From a checkpoint of a small transformer trained on Wikipedia.
Architecture: learned positions, no biases in attention or MLP, tied embeddings.
Each number is 500 + 25 x the weight over its row's rms, rounded and kept within 0 to 999. Layers, rows and columns count from 0. Numbers have three digits each. The size before them is the row's rms in percent of the matrix's.

# up: layer 9 MLP up, 2048x512, rms 0.154, rows 735-754, columns 0-63
# down: layer 9 MLP down (transposed), 2048x512, rms 0.152, rows 735-754, columns 0-63
up735 100:517477479526535483509447519529476504504516523515491476547491482496497492483511530509489516484472469543506522446455485484489530504520536479519515513515500494533449487519548548494479488509506528
down735 101:527497451552517514516467462508513554472488482503546407515478498444489484465513513532516499505486525463483498507428481509499518505476491470521500510506495488487518514519544512506460524504463546
up736 095:496492482519525534529548472523497503476483459513471537506500519491506491503526522490513544494538504472520506520503501452522521482492526529527480469491531528498506506487499487503508486522515501
down736 097:525495525499551486488481530475514474486488529480489491512482516443502504468481533518474513488513497498528533505517532496498495548520523554531488496506543492495511479489503484459491513528501499
up737 094:503491525486529509490506483509489478497511501494444484464545450466538528477490509458469499481529461528488548474456481468476492488543504557530541470507497511555461522530490472473515513443481492
down737 104:537456489496500455503523505507511485489499461533504489462462519514498523543510498512490442508496499517486432468520451479501514492485505500487497520500483501494473489527523501516502512534481476
up738 102:518490504522494515548474471495495508514471518474492528484519472527524536493489476574453455523523476535497522522509521506481470484484506515516482493495468469549491457499531479478465498478518524
down738 112:484527526518504505453485486488496504485503508518493521489511478491468503508499500497513536556482473536484498549561492499508515511498473551512483492529455506515509433507456511508508484545557501
up739 106:527502486528504534521485452530495503479482469520482519532504468526485522503500531449498503515466482470513525460508492509529477509513485498511515542502503521498459520500491504461493462504476457
down739 104:449483459474459507523511490509485493528508480486488542505488517515519516531531501503502519497520505482502501474483497517475494482503506507496497520458493506448449470482459439506516487467507484
up740 106:521523500476479485499483470501482443528519547502511533487512500512479524510453510542484507496515513491529516493522503480469486469484486502519477497496519502532519499455523513488488539485544507
down740 103:524480551513476483491497495495502475547503486486467517527462486489479483495547494500461495480487505489523501495489455462481510498504449504535496496501509522527532490497464542502480458523499523
up741 098:501502494500488491496471495462514513544453527536489478517517503485513510535496523489492480479495493474473467495491500521492482450445499514476468471498468493516477496471504529499483503517486490
down741 097:471505494496500518528511522493499551495533565474488514460542490497463549500487536527461477491497503491505544504442527464483515507482502519483501479536521552517510483513484502488509486534521471
up742 098:515472535494545544473471470480478514502522500494526513489533500488525520494532514549529491515460512505503496503494484511490462458526508493526530514481522497516540472442476540484513480537539470
down742 099:510496522510531495526534484506489471499494502530477512509487490507513459521565519465536496523462470509525445546482531509490476469527493519492539487483497481470454528551509565477548537523503475
up743 097:503470470517504544481493455492528515509536562541524490479492507510543504488478518511488476501474457496488483481498519486503488517513543522493506481513508499510477508481487496483518516451500481
down743 103:497480450476542518556485488491480536561548517505516507527472493592513523493573486487495492494495503515458498469465536504539512471469510522492490497469538506510485496530494489484507498467512509
up744 095:482494502528498523532526481516474499477495484482471503508494513486469497494512475557494515474488539500521506511501528519538510480503466513508516501480501476444473516493506487463532535465508475
down744 099:487502524497482520493527432474494483509508504526444500548524511504521499497475513453493467494494482496518525513506486513501478511482494512498469498513536551497494534475476512515520486462535466
up745 092:512484490504449483481468490508486496507523488517465537541540486461487463513479522498493500525445545515512532530508504487568471482472482509524447496486497502493488482514495498486501503519514485
down745 095:530515515458545496505537471510494447476494512505527521472489490547457487539511514459497478491516532546527493531471476520504500457481560515483482463486529546488490492519510472532505484504509486
up746 106:505497485506523513479521505523556480500462515537454471531554536490474505491499488484492521451498511477519530518464465532494457513520546478506512510505511480507530530482510517494522502494486544
down746 108:467523522442509521531491532474546522493489502523468486564506493461442501485511479482495494483539473501489545476531470531501514493511457500541530525491536483465481495508505536477502478505462456
up747 098:490508517466522492521499476475493466500501504490489499482509559496480560505458462499502494495501450510484473495497523473477500495526493471484469485523496515539504466530511475491491526497511481
down747 100:486471514440500500516471533520552484471540499515500501515489496477532471493490498540465488482462518499532485502519500499499522502523555480468521519526555556532516471471514516491517540509516510
up748 103:512522497498478473508529483529468517496487489471534475492498496481476473510493475487515556551508454495523540532512492514512493519504514496504524469499493450469490511523504478480513484519448482
down748 109:515468492482495481536458520510537489495468491559506518522489509480501523511501493475498529495463492452470497455540484523490480489517498483509497520500484509484478419463502486526472488492578496
up749 113:529491471519519510544515504476537483514491509520472484490492489505469530462504480507472522518496483516481532488474512514539472486534486491507557490496525460501488463482504481504457473504485507
down749 109:463483515518480493489497475487538517499483510523464460470479507500498522540467482430488537514521488479496515489512541523501497485531500535502507480545490479496534517519541470515475513509502486
up750 091:522492462455507515516518513518478515464494513500528489528513492453488506486536498452511514521486543515505492508500514474507527481503499506510505505499519490509535461484505476505503468522472552
down750 098:540538521483491501484520515489483477501545477463506537471503511538512498532554496535499514528524494457472517514478531504470520511508523459533492514505542499506501505501483548498481522524475475
up751 094:481499443524480501455490545475448491498476496521518486488498460493520495553481435506518505507504463505455464474496497528485483518521509476518490543482467519523526536495499515501453492472512483
down751 099:525449507533513490492529498509496507510513441511497483507474480542488494496479495506534525511514510489473477509463503475476532540475481476507497512481517530510492508500466474514520488514492401
up752 099:485494504507513493538515460518548484528496522490454458521482537524493480572478522484524486464471504521511487471472512511470468563527481507486513496491490504459508517467529547477524519482511518
down752 097:475452499462531512478433455464530510498499504501527527536512481488511439522538465547481487476550496517465490476525529469481490502483487479537507483472502476490557542529471459491496520489535512
up753 095:491500506553499489491511493479524531503438485497495518505558508507526522528504524559458483533509521524513526522534498497461458524507527509541473512512510474493512488502505512511500510472508532
down753 097:536485473530524457547483521487474501500509478519547534534494466506508462539522562545493515500497488499476476511524534497495473513481525505518487493533536468484505515498516465491481515505475499
up754 097:472534485502482488466497488515486537471449499512499481464501484551491480472492482469455511513508520469553477507499453540508480490547495507461519515506546505461536485515515531550510463480430510
down754 099:525526463520466481498496461528514480500520505464473494477499516515460459481535509484462518563549508526515513488491509505486482511482483489561528501519473519507511485508496517523505477513486499